config = dict(
    n_layer=14,
    d_model=128,
    n_head=4,
    n_kv_head=4,
    head_dim=32,
    d_mlp=384,
    vocab_size=4096,
    activation='tanh_gelu',
    norm='layernorm',
    norm_place='pre',
    norm_eps=1e-05,
    positions='learned',
    qk_norm=False,
    attn_scale=0.177,
    bias='all',
    tie_embeddings=True,
    parallel_block=False,
    init='normal',
    init_std_qkv=0.0442,
    init_std_o=0.00836,
    init_std_up=0.0442,
    init_std_down=0.00836,
    optimizer='muon_variant',
    lr=0.00667,
    beta1=0.9,
    weight_decay=0.015,
    lr_head=0.00483,
    grad_clip=0.5,
    warmup_steps=200,
    schedule='wsd',
    decay_fraction=0.904,
    decay_shape='cos',
    final_lr_fraction=0.1,
    batch_tokens=[8192, 16384, 24576],
    seq_len=1024,
    doc_mask=True,
    train_tokens=150000000,
    steps=9477,
    dataset='wikipedia_en',
)
Each number is 500 + 50 x the weight over its row's rms, rounded and kept within 0 to 999. Layers, rows and columns count from 0. Numbers have three digits each. The size before them is the row's rms in percent of the matrix's.

# layer 9 attention value, 128x128, rms 0.124, rows 47-95, columns 0-63
088:493504471531466538466516453521522451476512605558441533539535548500491509429535493486507420534426556431423446480561522500558542499404564561472493561480529506506488449546544493451385457497568488
083:450463538547476395503575512581529509541453464465549537528484522515524508530493524494481616429550521484374456484535545631518439439505513501506391585466439614542452497490512492488493489539363510
082:521528493493471527486580415479514462450515530588511528557476437515510452508503465519622432527507430515497491556527350500501440578521422551450497456477577413534492406516540587558455464585548454
074:531569547567541498472514549410466490441590526604528405462516480522479456562403588567406457516547482581452465518395470520547560478550467504586597507435517493579504464608481454482591446608394528
081:482523474469537589626457469505509524461402524498570549475427443575523531514465468426452507532530491463420495495455521578476581479500532483512493540555595532558550482522428404568465472543546525
086:537529469451501552436516676457447544392503470497514489508488476535583548462528499504517586463447495549552584557510517487599539481399495425484575435535460478485564555481494431467482549509510482
087:438429437524446508450524595508506556395486515361454493470518446507503532477523545502490470610571405498473556509604429515516476475556482517546543559462520521544424446500461474572484412536497507
091:480440516546455477429503489541531623373466483513368485489487504495525448544504443401447516534514491517415514482488554532427493398490555515532500486601475458609542535467547535456590481523608614
089:504472526541473391564493488551542535500540491487445472473437517516409517444475569585528456502500481511550460556569457476548422402351469451533450500526496459550464481523399505483591539516455553
082:562522489467460442521500476508492572510530526467532551469541589461484450497598451524497520466543552565437454593493424623461577532541406539429547451630499468576522534493466420487576536395558584
085:569501520572434495477512536513505532542578542546537455476597565487542476480447481374477429536515524462513556532449515495460540411489534553472491534504407626456465540503463505489479570506473439
082:398545451485529453474458564524512574507571454409522405476510499618511468499507491491537469541490560478434529521484428456432576536440423500450511606534443503321476511528606561491469505468503509
080:499421476450435481419554498503453597515473563476500488561494445443512484542466500549490450491523485473557553508527584503530422462519596442474418528462576455495493557455462457426494479567407518
078:499552639475388421481529465505469449530472542459523481543474486477575518508550480454377475476502374438484484419592503519504530522510557404419555533564448501545461477445523535530502466499510459
084:492520495478526563482463570478554448534486577528497520436470429565553448472443511459575408528487529495388550532545449551624573471466504509501461516507480562509541450419484590459535563456508479
089:501519439533532582513446494473563546525470567440473476548482530460549593405388479564517462430410506539451523564570547484466460497522592479492411430525438491486460428479503528512465438479560497
090:510542452436520433420479487490577485470606511521506422581516553574495448447504524492464541371521410480534546423477519475513531473523559546479524524508482532441525514569584467598468442519443526
083:548436596462530561453551454520567464488502553521508430527548471544470520491433494485513487555520478461511474516537557542549470446522529476351440439419484452595537572457451551546457506565626579
087:500550517464478527456441463512513529527512507618535596474569504520550450444472420426559440477547523408467516517538426539478442493471546522526473559443498528517441526495507553459501553494557491
084:528521470501484402477547536486506566537576549539457454434472370478444487477506447519536513510584541585566521490495439553501547567526491514430472540487530491511483465491488590520503565498456599
075:400569442424502504508488474477481543504429444498514478415540484474510517572548607455533499517498404524467485494489542533464535521567448446592481495448541488533517388581468468520468554491454526
077:436465507586509529380460381556527438519513439544480561501586497501476425492496487534483441480460468583541510473516474385540443546597483524574476458510537513508509512484474495425463433552537573
086:516491463460532405432473527404419496592561485425424379462461431478498529461489519508527543459549506483504513494595450519424378466486497453519495602527537472481452503495499531484503481501520468
079:492619512464461496394555498474552490420406514468554536454583497461490549527493431543604478538463519493512516500494437615533511468475482518540518499441411510440457477572487525499524514570555461
071:498480502554374448542590544559475458533504483530420415526568484469561508514433468519409507528640452500512462411541452541512449448499599578428405497547555433506459483510493387476472489501491558
077:450531494509565518509450440465470443579540408547544523504443571528551548461509518490533522411468528416476433464501534480479489416578546541410583491564552559465571552498478478549515498447588524
085:526620494560485505557464468523490549575517522585512409515513460476587536494527486517584509408429466559466552447442528504542447511516557436422506512528454464594499382468529406394442499490525492
082:394484419503507454535496422472654489480613470480534542450559487506459424546408621468512542476517472504500562483401583540541400501506540438513506410517451499643476511566546516585457492532480498
085:468511450396434497553525507556490552593531426465517478515565518511544379506477381433458609475526459506469534510549454500492458530546535473453584437516459474562447589596567559459488438465561480
083:408491405631451459415572536543497514472524468528500455491458526422470488426483452494576532581493518575448501441487506451450537512488441556434549540416527482470558508493547483483536481625575515
074:581491468439492556520481499507481445457562524493531445455493423489511516445582501460545550510398490575413517543476475491511528596527570515525526575431419527468508490490466491426502549539461543
080:556467498390543447561500384502457436463521517420522517520542398487548459495514490475548452421511517464427481456416530509495520574441417537589590525497494458538490510540544521572514543538579455
083:450466552536420467593503415589477497409457510499517517527494456551418547502560483412478448563430468600510472549482478455548458493448551579600489543581479528539489473457494415584481445500488533
085:520539549538464380516461528561628434516507428480495543508525537640484485499483543513482445475638501545474454508522485423494552438461522417534508592464426512479444527469526456563542476372503523
082:492475544437496529454528541525399472540569593487480519488520505439396548509572568504513464468449486544510462518465449423551458504462444574580456479567573448501431529578510488454514529507519485
084:447469486531521570537510490486546482376488561578521451497472521559486509430459520577443514450532506454455483533462443476507445517459513581488445505443380500521452500516464501574423393433505431
087:481530420534497570476460508482503473453435512454486561552521486484446460537520597550419529467378446540592412447552573423511483495457550445566491453475488449547535571586493518482482566560414485
078:439474363506503534514526530434453525489473502477463479594487424551554519578475461511487486489525529551499505522499466501518525510470450445552531499506496518575451439469520446435510404487537475
084:498479541440546561494643477406489509504536474470418450521477473557373465508480461482551542514569537509536538463442460541558468417507481545518599540541449436493544482363525507471520480452554501
074:552467467561499492470434504464508479585376482573558503506542552506433430539589458587466582430514500551406576497573461448485528442472397520575465588531487469540533505541410363568475433453560558
086:438541478538482570472581503429535569444528529490447415516526505517484488613568490530417434481571480540540429502459464540461515437462492555511472492435503478555455582497514535501487532597494451
087:571457454500452513516474523467496558429552455432493504462514520435579543439485474436475443576514535450517553488444677407539538449560507511505582463501454460485503530518447436548469557489547529
075:501502456536570524494581410492559566509476574467439549503502567415549480511422428461490548486490433515498425496536504443417493505470598482519465543522454557501600444489494543486534531464556571
070:505512483543496480573464525472416568440598530468444487434524514392517455507397410521441487494409571504498545519517507458382525521492514568541628504458534576454466445432483454504540560565653520
078:530574563510499379516536521521516510448518445467462553374473549519495497585444444498528457502506506384474494432497506530552506488524626518557407453495535502476382516467496555528477470509515469
081:541554481518567419518541407446518422556431543506510437485455523564471526577422475496482529606508474478485555509525409572483506521520465528583539531470559459383546535532526480535507462559517484
079:583540534513526493577452469468505539603409500550523495487425460566496563508492578599484509553545476435471512526504542471493479455552521502508434447421552496462473495453422461414538511481476456
081:507481443458499486483554500592471495471476564504519497578526493476443479473524467475474469483474515437535500471492512596518534492501472551525444365558500640558625512562481399537575498541442492
086:556457538488516486422502497467574464533546513548459548588466468485498562602610539599553410522518410488450476563484528474457435546524536395462505429433472473437570498574583468534539521492546548
# layer 9 attention output (transposed), 128x128, rms 0.14, rows 47-95, columns 0-63
077:546467467483428490530551526462426524513505481431477502456577418594556495538544482464547520542425456444543507564414463503435415498543445526455466436485468514561581577513492506570600525530533556
078:541559511495524617481429478398537467466513513569509452469440446531504522594476435405467411525497461489567491454543457498494583508456482446538543502557523399473520494500496503497484533426523425
068:459520511506579524477508563482471555504563518454464512499500546437434546563573412454387538554450504538530549501352542477458460475473530413433498512530456544508530601532422467482457516446496463
071:479400457463506517578550553553513454495525503496470523435458566457474535467597454528406483464510539490509490400531518484466447520466610515442450486568496613507575577405556502456528500485505510
075:528395531523575543529521547527521500576522473559517374489477544484542427529492465608551519461507487479447544508511487427535458521536446495573497519439416456525439480473586519509555481503424477
075:433576444595483352530525465557480506535482485475527533563497498401436471460498563491461448567492488491471591484535453452502520554517489558521451566396596587571491503414476570450409510484493539
076:577576473516473494491547416516493538593510532521432434501491514501550472564521488436471485444545553504511463506500451444449525468423459545403552483477488453439533531521380484561421571492485475
090:522534463445469575491484550453495455554466487430515500400590509540518517536526609546555494502490471461534497534466398535487591471532499498402513496411524479455451480538410427525448584626439564
074:539411582527511638549546509460379467502592531490520521572523545454550495537531473511556583605495396508475465512490505530472488499548622487380560549411463555509448554509560484444494496522567482
072:436535491534509476491533591490578432528461454580427451423494438488481522505567527505532507492517472494479528408467573486487606452457497530475551526344476367479459465513483559525424502586472520
071:435539421479611551467464518494447514405493505431479453537516464518518474561538509512520508485424436526472517466506456517512475538512500547415443511521551484495477539483535492494570452517600554
069:544444448481562516562583558414480449530505572539473539433497528438596572589551398516457533433540408526507498527445451559533474401489443496563528457519523532544494548490490468411511473563534521
078:501533549550512500544510458494493463510533510494486535464454586494460432474558523501431480454479515559513406447480459551448572564435552533444543515439502434568573389530500483473467574476518482
074:514505482447565479466612513499457469551525486497505529500496518507489572485428533508655484466524518562472499543480491441605335461617398624573481459458514571517479540505547452436543465451428552
071:530471555500610426555538488480442418415507447487454423512449550550518513523536407521521573551489531536582567446497512495437396473543465471433460500519505534531437468522539421553446424544507487
081:536466536509519486453561531500420506469450462522513417501511387536530418494550568402591545550576483393551489521463432526545549499495464576472605487425581410493431589542448446481539528481504521
080:537530453514626494515475482568457457424527435472487490474497441437480491495449487418438537591431481542508534509539480503505454428539448425521460473588472493517519480429406487474507531506588515
081:417449493491604520563572477509456515511512528489552493491489557507457505489618476471506477547541499383551489485538521473533519507438477514586505435476527573443596582506545552509533445381503400
087:544459460495560558563555481595499491576521503465550467538528492418562500606550532600462520432508477526532573563462478445566468427475398518513439456576570446444569513519516476562583447510506475
086:398541456529466520440520505548529544428393554533578422562461528525433418487529428569497462500424480463473484622547524419466525487519464594464532557537505459488501553538434520577484429556400418
086:500461540611480546509461447515445455507526520465530597504463447379554517536515473516498502532474515569486443552534478576596374438474526431425548548620530528512514504443516527497474498525572531
079:517516493512473505436469560521471480484517589470570421472440462494483549604456501397496499565560522399510426601440422556615517448476454459449502526538563517565426545421511587469479515434556462
081:489377454548432522515448521521456508418452489503536446577510409557533498539450536483525459532507508426527566500491533527491560492555510493481509403494501501509520534547506518479530446493459497
081:538487471491455565556526507438603554487537446423570471439442412433533502454509481514556540417482504477519528540448546585475391491537473497448512501466541528460502448426529581501388470514462629
070:600564495454517473469509441493510485473524398539490535435503521529525554524505538544576477526486532556470474472572514590516420508544555450500576537500445487449486424546538541606599492463457562
070:484378515499477544479401523529527567605500622501518514442525490443574476504449438549504464432548520570537516469560472562458538523482447502563505430480458539580469492480663429415522532476466453
080:531527509542540481465507465480506537371531508443453600440487553494552518571524468502417429515526461516474325482465499537499454501526488504487482503536437499468547494525635514534432493549528479
076:481573478528586506448449481442366474498532575492517496502474553464536547511466472481508521493484497528527542508514373433493418483545420586495397529547500574491475551426565527482557526474646557
089:526579524489476513454526541368485534523466496472515527492442487516537497502584621366486476510537491421470532464555441414483516543451501501505505529515437616486484477429492517489550457471481489
081:514517483460500488522546533498591453423413555517555436602391453569485498427441480425526521385550566446524576603548521480508433574507479526501495434558529462475467457542521536541537483487487551
076:498583520516435534478493494565538506508509462498524457592459522537463467501599445592422459515459528556505525463434570502448538482526656522492479471514529437543463445549592519491497521518507512
070:437616555497436528450584496524416485504477473473434466479415507492393471484523453504482456448460447474443548575498515452537452624487519465446451435586543486558592488525494536506612489568487552
076:545557471497460451500513532575515518468496496531555569558476469466474561513456500556530554481484557567447545535410467504536400575475583476439445467421398520484560422589552532488508538540548516
079:529548588430537559529473503478481594529513521476462506473501520540575560550437502542491576551530420553514528509435550554449521443468526528558451448458502541506540422564476414416528516529496497
083:476570528521452532455500464417467492532408423467602476469525539447414584474519425465575457487532406517556494554531484548501513496474598482453481483478527518553478563518457450508476432553472610
081:566482500497605431447477533538519598505452510488516552568484571572472513506488435421653542442507455473492537441488578458508502533534450593562589539541483344512492451527509522420527508602464522
077:519551486538547468453567515482437528486541568496552398512439437460530465476577426404517485523508573517473384496429406491435504535483537462501505544511533564519432595420503500506394524436482494
085:566459515489399548531471474379545496428517512470535523489507530495465571543552477429526461497478515467495530497347438493480470563494521573489533497511431436498609467509521497569479556520474558
078:461497546395530496536442473509497472435462511521450475590458567520505508580387544438546437511433439512460500488573521482465469589481478455467497560538489544463508534557526447505532474450446607
079:515531520445461482475534585618512534501485430437505609412470451471554519461495509523561528537484508530550428556475570548497603580479557476497481488497529483450505470464516508470532563494578496
087:543525448509495490425490502546500539535515539579497438537458421454471509488426446461499440447520560575545447483509517464526456494439492502583454448529448517460590461495456479546423475470493456
075:446440453539526439490523563479588467550525514586438476464471521478528479578528388607430516512493647551507549444556457396559421576478428450508542480531448499518471466490557513505581481463425551
079:531521564508489568535415542442471513456440509549511397524535444485542403599530465543576476547423446520503471444510484548545555504414479445513532502449483465470470474462516547505496465480442469
068:456491546564455570426444476520599438505447480471536479565394492568461512448429527510476553457575516453566454449523493533500532506582440561481508449578481379575492533543498524552463513577423454
076:481548495482483539505465510527390587554420567431563413487516422539518463539478547560548517525552579432469492579424430483459426468498527511478574582505461491531532524482504529494450541538423419
084:530460521490500480492486551575513522458436460531446459470516431548538528451551546533625480505522449437523416467462589473599577557480448518454489528483557474438430522461403484539394401526479549
073:595466499402482496483533506535497447474555479422461503394593554513516451571503488560502435624447547485516498509524484533453526500497476484515447461496474470593625476465479536450473544619513539
074:520512496579465464523460523450437515582462512522472539399499468504511418483501564540534535505535609521534455501506404448485504511536540568496450540421484490448541535546493580508562481542520477
082:546478452541415598531583481529558441507512489531491572573539507464524474508511397446540565437473570519500434554439523493481504453533539453562498521528511407579474445541444421581584480543562520
# layer 9 attention query, 128x128, rms 0.121, rows 64-121, columns 0-63
101:411493471496532447536470615375529449554543516489497537475457435475481545510410444464500486457458561578517538547533524490465509586437491517551516508512484538511597472549483477432489536487550480
095:498485517507489534472475386538452476521551574507486436489533552500518465478554539593506497510451485495518476540559443484531442467557471577465484568444565524474349529505578519574523522543606580
096:533497485538505512400417472395469467527524490538497463475479515524578575545407519525518526521546447492493502544574466516568498496545436506427493517579440504572529469547526528478533497514528551
111:430496545547624500417438539517499469546455506610525562420422498405542493571492489467426558501576520460562455477481557514443471530476471493656581567550466552519550496518540465450561511477481451
103:484546429525514502542523551503520426499486525473500428496488469458405537461474540576534472476486562504404572458584564396577572471453415455559486555524563410544457515452428484523405533399587462
111:556567509470516526556563590456551548574471529472515432479489493485571492530539495508467627483508480414502526578378506463459432521487497538560465497505551587500558519500468509416541457520560516
097:502494529419608509506522544506509476609481528506489495425455444501526521522442483547510569443464494517478546521406521454548479501535479500463623507531497482485453508533518447520572503509493460
106:626470529461464588551438462447497492498514490552461531485585506524522502459428534506497537535524452621570511488485462575547516408523503439531456538540498445562509433403507386461459532538549483
099:482603545444528577527502475474541536505465517529525433526500497530499576426383482447520445512444493494482623474515457465509498564398531456442554511497448466503480506447452395559568470430486593
099:474556494560543581525423483459528560407413570476612491482495537503486514538542524461455466413531443507541523539453427464546513537509484511474501449508508537419502485507501538536536520509522423
082:447470491432475422516419565515518517454571591524523482470454535524465522519493551532529513576566563419521623470531500525471602518553514532427507480553499523496525542376412519461416425506460448
092:499417486581519481499481570508560451538543444552450538525416388412570476504492391474526537437483516487581470465517528616518498533417490460422469476541488459466453463509484565453538464450594554
098:533548451502545459505507583464569484483425517474488472514545545484577534509489468481518480506469609398544547540607507530425412535554434543588465520404400504431529480493541499520496457475490492
096:478515546488575430498551498533426530528516574583458500496469595432515495528454432396432554531528529519486514519601550490493424505530466432501577588508465563446476513477545504436524493404455452
099:544567508556591501602475477468541498527479432505424558524457500574514488482499506566606505484485543480468527447460454443526471538619471578483569495429441466452454426515519575463504507574427556
126:504516447554489468470470510513503546549498493517534500476527419532529530529522397543468556456487589510542527492370508490439533483448510544670536432465415500458550456602551531496487455542489463
103:498589452525453510419455467583500517592472421488525459496494527495509572592494421560478511444486503559542495557366528537379502464486516535524470491511509466521492468476582483522482460568584499
088:419466540533552526436521492500471491490539536597444434498441629566391532541438366397444493504503500482562597556547509513462509571441461508502501479591485508523455578525416442482485478471482553
096:529464503583479431523458456587481449493526551461461505505501574609547464420499556388499495546519470455419434531523456517542423473590443468534487459447476541508517534488481570630411522456473551
104:533495457555456409530517521462556485476482427473514571517426453449552533581461461544514460504519487552542547443452503577473559519491494640479468517501485544438568485495553543542511519542566529
107:509565465448417420393488515523512453524488514623481436564474485507477457586433400541494564478503515628416511524454502416560483498519457518603505449484481476579425452503510414490561566447505487
102:488515456536495470476475430532408549510473550483496470474443479587602456547507487486396470455568516449525442520486473486495494469492468459570440573600416509541509642468483537527468573430482382
116:482522454466526421441480543536496548498470536453563503483492487476577559530528466504512516439537560497601507438455566444438471560503432547516605554481430513482571446513603562457506395525404475
095:567531477391463533459494483460606515420498503547446568432491522493576504571527466434451464546433465451561424454478402497448498518592478561526522475524496434399541489500434525490467470558452564
099:492573571520506582521544523479418513543492543439524528490428443476492495404526519525521567427545590497490478588512370524568443518535522478455420527589476457535488487477475509590531452534501444
148:421471443538539437484385510497511512505432425554484506529506432449612480598441469546500533480506478576619499502421571562405492533478416603547539519454409528443569515567511586457500447513457460
088:550538516499500529418488534439514525597504434431477506432494458498498584563514537375575522462474544513457392404465533482599556529487450417490505546510535481578475438484513425394458565482556529
111:511590526416495549515518480494550512446518551516538475503410546571333486413508502490512412517502511485366567519466565465548462531594521382451399540558561524516526519446445539526515573535546527
118:483408522585521493537520589513507480486488502535483433565523447580445505371504562560556554550482499517441484426538479466583503468558535437389471519482561536539390524451416470507464497528500499
099:532551583512483448440576536544523587545517477585456478432505527357424514446447533476568526392453474568401553534545554491450428494499465443530471491410574512513466541491498517533547517530532483
101:444534460549572428465493558509446511417530441417491516544484532468464500483452541512437575480483455500489501537523552428546412554431529526552433457518523497497550402536548541455576488542505478
107:555426471508378530566483530463576488415489511520579563543492507529411538399397575414507487478504524444498551427591497509551517463549502442377507505533608486522390420420549543484479475563500519
114:531474504458528523511445531563551619555520475510459468454539483496561411414455485481576447490417524510463456513439503575487537431471449500471482471508533421379472460580556399561621462494512554
110:489478478432497541557541438467477455481437427506475513592528475515451545441508412534505575590610525444507558461448500521454449580564464494477549551445591477435462444538531550497488581548540575
112:468537557544409433470476536379445481516435535563501583489552473449529512443496504514560517462547571434503481427519518485480532553491516500518540445558488498500479469495512520450684398483556482
114:519537510472507471495519490467417599466527425575511483501539499514573443478504546474517473505470447522459540390522556565596491515422546532473469499485533481486511539524457534499447478470634427
108:613579524434406519512491580504491435611473513583440473582502580483400416522482400471579451583496560457447434479417445448548392392527540505501510509543439514529523492523521541523544566463528424
116:469496570545559489431471483562590481453532570551474490503389502524460489484514462551503573538483565549484416426477572497445559490465458425488538377554523486464475479506451562551537644591525530
109:509498507457496590573443556526465562533503401476514481514486473435525435462516465528418492584573437426481500458485480532558565399382499504561428546618453527487506484575505554546537505461556427
114:547501485495546479386457499461559450524536534397505512592555480418392477522431496556440499555497481601560506448459506541567533493469475465475494547550453458520432517434455464518599542404535522
107:444509513515457473531535502430549520481587495560524542647497542583604513509537486518601509408493409528540418528516411462425531475537431533528463518512489418554502471450489451476556577454487429
104:490564572547495499513551436580433510525473481552482551488576508479475524476455633497505500550584462468686504484577503549436516448469468574546476441522510459484418422555423555555435575515529456
115:534449523491468441533454491514541456557557497579660527497553512419516467578535462493608508611524487574530457507479497531360452505522513423424442436512492541466531487543504510517444517514476468
111:515492531504452508438524502486504470597495494497488545469468442528452492471481483493592593486492561371514499489514394430455598506470475463536439577498588525601521540471585584509460533540458430
107:477492489523562466495559567456529553554513545553529519481449466549475448416450402446589466489427400529544536500535542536431445541493458495441495499596418435461524531553605530485560524523500495
115:487505575557547512488477592486446436539521450498561448488545583485551588520455487426607501500437524485475484655415512523533562454478523438489568546444444472537509528481522507412469562513548474
112:512419594450489436578462528474514615544475423512426503567563457425393571507519457535474514549396487461505514547465542498470501505526464557535454577574548571552553485496486498415508504486546563
121:506436405479550494498461543501510522446474484495504378473480506516442456554476522545512498526534511499482538495569435487455520428514566503498494430521466508576581499554540489504556446438531507
109:482388462484511507423490543459486565474417537522437429481512471547535539554499447500453475540570551464506483510527575603443561447517494458589513516465515505580534523552644515488526548533481568
117:573480530429495463483603548563478492564489503461512541537428570505525437481457577458538476528511462480511609415534568504566582537497423445503457440504486500540470435500539544512492547472411483
116:506542579458537476481545476515400447487451585507462473530578440587483457542483481551485493523586507489439358464463540577419552506506465481496421525510446528475486532550524472503475453545518587
110:599528467523563465481475412492524509447527601498544435492514462407482591511568472348468452460525563467478514478533526523509494553501393461450417469531528419600477499551514486560522485496539568
120:390502539449553457505525513408578634582476451382556515545510564551390452474485533461459507511539522500483447479577392563526471529426525422505491530477530498417554484548424463477505503455535552
116:512536516508426478495456560546500546448524466534474493423588496452459571497536457515529520538579520571548474477382412427566430535406505591397546504524474503502568465535496414437536542535517519
114:492566470521506538618476556524483496511477517567413513448438507448544520410490464467517470467658413485531514455471523475491402519429578489421492525492552509609437419579441468532506529538426579
109:565446585543527526436539499426485615522460534496474510462492484551455406507501558552557502443483426516493472407542412531530466520563541515536537386424419473507477555534493539555442562551399463
106:528452435475538520522481467483572501486412534565555613510476555579473485468418497479499535564633477424481553533508514416458419478477399531515547589462529517494481508569602404477502563560501481
114:440521562495513487493411547539514509408517494444495464502515559564540544475505460422496453530490416490482455421569517401491442509460540496494541499514521597463434522469460601469509481532496523
# layer 9 attention key, 128x128, rms 0.122, rows 64-121, columns 0-63
096:475494457418422528500503542392598514484583553555585485436428469530520462461458391446550447567522565516494536521514555446520650564496566446538538560508471511474491457586472506471516545595521479
095:470486594591576492462493396509431433504583462546457587524522506461552449518460489600502439490464518464575466523490429559521442451524433547542549548416521537527422573460477524546508492492468591
092:500444470492467552482395428433487486563572526544495488543532557492501433519459417408465565596411386570429520524507444461547485497491511533529502551553530481493414531515542457496544515533417531
103:491543598481546440427497513466494500507535550564536501491438466427511471568506452517449490476605504499445458544537534434515408542481486474586478501551493473528500441466509594483568563436571493
090:534594501607523461547465532565523559531483555504498536453504439419336603458482420499557555495468532518539593461530489520431552529448425410606510455498505504540459503456537531552486500454514467
105:570536506421493505568555569519561536521536482530571539496426465478531466478470496449503499472567549430486574539344468413515493555546580522508440476436548443477423512500475497495555410522544526
094:593485547428486492435538535529527444564483489471556484491519477530510530472476520567462481474514549534497583586527496519541450492581428546472520513504412514549449506455503495515616573478547402
102:509504457511499517562434392539557542448472489547494521493622566476559498526520498515571516510575489623554464468477423527484524442437464509499506503527433514517530398409526385551527498517536410
089:419565508456465518572586453512589463528377524473466487631411493472525548470513445435430522529465544586482618509566454451527486588530552513452559543534442520484483574450605503560505528436465478
102:467526442561488480465488526523429485362384522496576473528503562483467464514450477514435421571516455525531584610537394419566486523470392470486575530491531456476455505522541504532588562573578478
087:587434566493512458425429570465480509577528540554475496442582483491468569499461560485515570561480427480553471426506474468485661524476487471504517520552589499517524563397450490483387475551528467
098:456403481547423486483490500456576467418545570560490532555463426396505464506503526459453539429494548514485490535553576568419514539413521478417457529608528565531490534511525426566566477480529490
094:502529499495470393490540493472540591520511498509466440525455537624542495515435430540598497518496601485475533508556563432470429493516496494457456536430500592514602549420472523518464404491406608
096:475458529488544471406536584518441549500462547553440599534521563485486446461464515446452528537561509562434451499498564443489542559543498451464535564466547539490477526475438460457568438435535439
098:540501483492508503599517479534503518446428531436446575475516510502490565453444586597446598544481512496454502444462527400487438529523516563574531440402503514552546521533536407521486452566507567
106:437489486501509434501507488453581474537511493548523430528439430583470535533524573538530451573536595529548563529438489551527577547493580512586421538453446479526460469541530429486537498514540482
097:408526529512475498467490471500516477526593460554500419500488467461535575456450424583551493517596500515481486457452480405492531449526506535482377556580548382521505472449535605526550478590545538
082:450468513387523454432556499574528551481491485460479497468406614506434485458478501442463507479384570486516469484514582433456528521433446471518557495583454436541547540493435521512538584491490454
095:508513495480496450444480370546483501506455515495460500509460548576546480553507486496477380611505546466514485491536496512550531533501475522516481472458460508536478474520447434519463476428381475
095:450512472470384434479501486388533526469576456549512568541572465476461493424501498588482519504513472577448551488491523546525564448439480584513451526475485498490461499484500493554427482548523514
102:438573445558475541382507556471524514535514471614449474536492561503516552521477489570566565442521541595551518446445516414534489522526434442425525476509440435606417416484517513471560522438482510
101:526599423435507539504492454464438477522539563476513450439450456638477520502516495461488459515495514441513447537480457502491495516523416502574429522539496459501540612488490529561502602451527367
097:555413551478531487453471482444534495535531494486543481415491464558406536438443429479490552498547528558539537432481501378503540615629540580585482487480482507451591495467501514494414503573504565
095:592541470471431542466551519412504545476533492477410506451449497543581508576591543416612492560514454517481449472529420485539513477524409599447586476465499436539471506498425458512506498568467575
096:493594464543526496531521476479433500531464571444510442577490467519539416466439501512555544483487549443487506534483380502572502545490379558571512483548470525495551498492499380531638524528516497
107:437441581441498554523428499424578593479491544619563537456493468557453471525443487589425546471503547504573490536440538524471592542510489513499424557508562475527505463508452499477509562524481475
084:471522474522412571506405498457519496464546407512438585424452449406509484612536489332495558467576569502428467528518513525571479550517521490484452505506449458516528468475530521510519502462510443
104:551597450566618508465509459496483523555505501501467529501433517552480412403542498454469517472494448419377474403463525411556509519387512534489540518522481449519450538602538577526568476524561548
097:481475533564506533486460532535446486493480515474529338578490454522554428503517569535537580450435480462537470420539556561515503451516490521466511482436579422490431546556617412487541420480436459
101:465521518541408491545572537557523484462471460609483381510492491503494476556507511546489520496513477577415523487583503480526543495561439487529460562490496501513441509474494533478579417460417535
094:374485502580493443489582475429411555502541466440483589481496513562446413470406431610486512537541452505444575509483461510538415544452472598527477452486532551429482451494475547577510453526561464
096:521481416452435419544509562495524522443440537514581490561489502447490496525436540487565521531500493496542513433531504430481518518497490503447567550532597490489493498468530455538482465505485534
125:493511605485545581441447511508598514494456522452484581429475470474501472439467453541593489502480498489521418516442536582538518439524455550518526574603481436450462556525518495609386483495520486
115:508494544572462553612461452455500501509443408507521513584478424516534529555414523503550546461464549447432505459491522456483463502626491494513484491469426446438447498509490468479517494588456555
120:500457526521414546516522465486469528531543549580540514501464479507510498475439519481421466508500566436478501535440517529532535577507473476507508532468426506503494472616571527452606409371583533
118:545675508462506529458522458593524556493515469493583510653537425457538469462401534441431513560481514597472441505561480525477511553383484472502539456405538477434489547453471526419504490500505477
113:496498552439488601518484552521465527540583570518514496553461493453481408521486485580461437543457606540420435498414507468455388523552520473481531603517455574598501483485541549550525494460475448
125:485525480530471520499483482593590560474528504503486506497538598519519423525489435560379542546473578571523528488555525484476585538487552411512522607535532300421483425504410475537545506529501440
115:514413475532491583427460473625469552545496488520452489474474413482476468538521469569476465501500469387495485547535479646528545501396483447546469529481488558429465501432523512488554537607545388
122:416486497526559529540420525488449415565585521426538529450426485569461466466475484534447503579505433508492473421480562559404473484519517519472374522473505464575561402412579497394567546459552470
113:536376471487477493522535501536608475480450477567548473589516505549540496448544480389532600474486488507534486540451467479547551438487416573579423455462445461597485464518562506562586480399519507
108:485502497506455527553558473498397548452491490571536585580503459542503586546561525443481502497453456540562561530489464514503697435564515496506454544443487488558484529575473544543405520514509465
122:538437541558527549524478482438483554422516475506510479554490518357576429502471544511566494475534513597524592422508413488554498476527535464565446470531501563501432452475563445539440566497594519
121:456499495471407444479417558473549487540464586437496517470420425491498461508514452530439449480499536469526546576493488502378536502434511568519527468508557468565554467511484464597460487492494429
116:500412510501566605539533534540438488483441457587547479471448390521417514457531411441476449455424495514604515516516544435473484538503395421453539510530504541518492501445550501565527434448533525
123:539426570566563485551464538507402570552490539464567392516500516481507532509506510444601564596559455478471499486458519470544500565403546450457582504413537477513555514455478482548473458465469439
120:507488554508548507454455466460493476510541477453511507590405503473557545436622512560429568579409575429497533522450496503633510555518452502579445513579505534587507505451469494497480447524522539
127:487495510475547602494388462478522454497403581558487418499537509523584494539531495513444491502509552536485618398458390479457488484407457529500495451521509577463462589462493546474500536463429466
117:548425526564455513404498431463618538493473516482497482435579476559571553518432493536522515507425524516514446499525506525474433522507478475519543497563625567511499479550494565475483493384446456
125:482395490471496500524445478555559482546594560537450576558452560544528548487482502476520486412577527564419591467608547487582502591439497494509505435400505535459553487519479495480482534606507497
122:505533602555484487556493485453502490527469521497521545408564518572595524496566449490441500576531467585587446495469554526493410500426477425506455516448450463451476463524566499574482445563519449
116:430522480552577529432525464426524480502533611522487441543527443510552474488469500353492504485495502538512518519465465419531430490516441443592391477609486493413484519462457452467515487496519553
123:468522586509430485430434452497437466481403520436491563551546524554465510536531445431587445527515500476548510513507492528467512551465568505517440507492505511520525478539456462498604554499568607
118:528477543525500491496496444592526562508485528487619492539410451562450438493549552494462510459549452484478433576451563429563490574485463632425497462519486495477483444471528405412394548432501465
117:507499450496526521424553468422569491487457463547467542492473474440494514335552553478519518456549470502461497600434569486377539502450566502470538565559529570493387512504415490526569552537514511
116:487503545497521550459467485525505473516470396496479400482464533501479480385477525441535494535534554554511448503538452617490527526611586536557522522432446467553473504474512472506536505506451491
114:550481531510529462496510546492519553438352480476501486493502635471486450545411427468527521531509448428511578554534536429501468555561490401477506517557499539554355529491553440434505493528445471
120:561468440480563513552522489482433539483556463498406445457469552529477562484498523450525400594387431490495449444501534452431485562531432500507481558485397553497527480427471529515575460555562542